Weights of a small transformer language model: 4.36M parameters.
Each number is 500 + 50 x the weight over the matrix's rms, rounded and kept within 0 to 999. Layers, rows and columns count from 0. Numbers have three digits each.

# layer 3 MLP up, 768x192, rms 0.14, rows 563-570, columns 0-191
530479593463524507503605495546448437561499616487462476510451522528612537504506479550418437481474461454476442404440374479525466509509431456549651479571476479577533494565612404546483492498504503463484515556434468449518578440573492418498484441437536539510559449492449495529401519505544485460563444586513492485461476522384520571396522461461546546472562520483504551579558490548469342471555501483424330488545563459459453540521523456518449452365526525467445438498516448507508551513557389466436449496519508459557543467448475452512523518439464420509603475531414517528448523484488503442
458415452543424445564575519527597500490530436517441569417435525414500521450535462410506526505559425549552443495516497539494523474490491469536485470553504553483494472536597610515465410511506436496499413550501490482610497526521482457596565561465584514474523424502519483461465465493476469562475537539401479527524473479537555521484494534433599430587533521465517494478581504574529479448527482476581596571590570401506474454557546497523444452602479506466513470478442582529506606484488545428480486533500479503482547395538426516463497531425550431514542468554525486460420462544434484510
519525555508530516419512625478523463503502521505409471491490497428469438455568601362467595359458397417420510436543449550452461542536409464517465507505491520520520526576520544522484533431472381497516576489606461629554398489510457490509488545539415496442487567551549423491549492594520519574593520451508510467524406498482465421519394497419494536501502519593458538508477415481549454541527491564404477520483458535602465501467406473499579514479545508583584508513471491497485410475525473552556482452525539505527480535493593503474587441452401494502579496472568493475457574645501517474
508513522417513523451524556552485525480477459441482512447493514479507614499535494469518546464479475340495473413519406516500531429544518522575605391478495558531458570547497535456480479431538567463508584585436510415611421441482482514530486541554534600462537501534493530548515446550475512499463495391448474499439488508490544532516560530373506446501524526428497457481577490485537574457400498545431482413376504595570497595498514489547541534592501514366548523497472566553486549514504476523562439476491478398612545443542460425409420510528517550512461462461563421408512389418454497417
485541532510493630631473582513455588431506602578375425513474512488544507517482558425471407565461528563433578505552469513489471518483444543476543497530569571505578536399574434511466470470435558453451445545382467418520494540540598447464570485430478492492549523507431416548567526573495492548507452480407540512545517511510494501455585573414466508436548573492472539516542450577404459430461471566595528536522424385564451465494614474456519481615512452413531446461533507472465589495537519420468555448497475568486388434452497532508462516484443472465517507499495477415588528510523446565
449449442577547417481523502612529453513525490611397474492548490449504521479563516496487543569453444501567548490491487546531397490454480479557490464592491431498434500505505507568495565458528487546545520507423515600549550473512410477498488426551526524469464481523520444480482471498490476612516556419549464481519455447477533458529523498432516460550560448421485500522504573507521454470545380442495525485584498471438491478564546426517498524417560503507517495478431541456526422555478497605442460517424463500476476479624512401515385560469547491541444497485493485423497485384479465504
460465601542486477500501547507481471536495582477561539426469537603503426450428474479542572470513470452442536486488454569450462493580449544600474440548548492508548457423472497563412472455444477527440395530545516489531475504528504427564469488473404449603487428555499498536508481532442518513445593510471499571412485537448546475594492536511569478437509583539562469601571500403484540621510533486431551464467537478473455486539532561539497496516572460532458409459520544519490549440588451568470476495513540479510586544514438515470541481576515497461512466468517507511546497496548521583
449542505490510457470564516482489516521509462590462516434496512488396551404507571483640507546612560377481536471550484492529502508532429466488513485459416481543491496438447550412508534475539510599411561458495532600539519555488442466529509449510468517438472552514481574481444435498553426540462603498526439478484464523505488485540564522466465542490505437493486520478503520483634543493513475554472470486521430538536553637431511487516514473420545425460497490553515612503488568516464488514565500480494424534511354532576532402535522439435446463508554439614457485409473513473511469528
# layer 3 MLP down (transposed), 768x192, rms 0.104, rows 563-569, columns 0-191
494457527453520496527464564408497533379529522414494471511559558505536480515418467511496597487491444472501515522538442481510486473607535499485468510500517490543575480462411470399525461548455522460500539485427530514514440496448478545524494574471480470493450524533496464532459604483457487556492504452599512487491431490467405385490570544420454541411485498542528452497419584511514609600541564421521469557433468523512558528496499591507613457500554538542384507468540490510517595514583535546531472542483485576418445522555504367465452480499473483521449570555504450408452531442490681661
525542525442526623514488457497552472453515532552512392487565542496505568567575517484500518502462495492516549481473564582459518579479459612534485561499511439519475480512506398436453476594536559456512486473570487475515532438507487485483556453466452423524514388507586574491448515513549514410451530417611517433395548504545500445476478476451533502611529417471480590492418433485464505452469467528391435460442516508486530446572372549466589535490437549504486537536475461500493525548471539560460512426519519507489600512488485448527492584618411543433505545495515505543518552472420546513
466552541432573436442528414412568484451490391524489492534534590576592460561543454480397576447474549452494450573464555394521493550526408459518546568592556410348528532477455437524464603479466523513544467573562548608470563457482621534448501421574518466381413444651449517544545560482454437503514578627503507592444547441531513438458487517526676455493443542504508508505601481547543467540461475421518462445505493604493570424542530421574535539527496421510511436517564508434469498561522474476510480498473596481496555532517462470527491468483482509503506466578561500440460510463499491609
519552487509483550511491452550570555428497506536436353445496506565502466443505500421487494513455538480509505436428497465580524610439491431460508533561479550504521448520621535438431575496436512424567472457489480573501486485464514510420502456439553494467609449466568575530519549438455563572475541593487531512436545537641571466485466425582523438535486548500473476466518514463491476458558511466465547404587508558512417507523557468438534497447576585585514573414488457544398491509518572474475477526557426455441523476445457547620568371469477622443412506461536519508504513497547531579
485429510480512496506565417455504492467416500471495538474469459507579519438530513517392407576534497462567498377543470546472515570499513507450646437490513499487603630493557507509446589434489534508505539538445546427528516499471525512457480636515479457527497501424592406450490506482463443491636415508506597485542411571584387598541525421561498501405492500476556479551480524463495466557507640488519541482430540436482566434389520622559366511553461461472512511522568549456512457491555511474561461483527489484495526457425515486553554495550444610532474497494544587490440367512573468459
501438445455425487467547474473510507427484526471498519522466508501499526478505404500428510565513543480433406457464468491452495495468527506461619442455519527504502598465506477426401504513488536396447495519525493464386422503493498526471547583509543495476532554527415501530398462523486502556587546506380600502456484538469465418442536542514526422610465489505494516405486504469515445558495522449503464485429528566425555505503406520514493440577525543523575486471447431471385496482437533499586517448450507510470446468486359455466506563579465544498501462455521485569476452565551415485
516414506512555491399581508486487524498462505574564513533490496471455530444566507525412552484507562457540582491465508482454527484582556451488539584485455501501551524428472463531463433478431599536536513457505486550560483519563514506504552521468483564547435498487438465475547489496473515462464467469515580497606485520456436615516391498486418544512629487490466501480481519443562429475499476511553453557516451508448496572554513464455481509506453589508565576461438510503500564635476529570484402506552504499441569594500414438499517524702505508593509540579550503458471467494511516513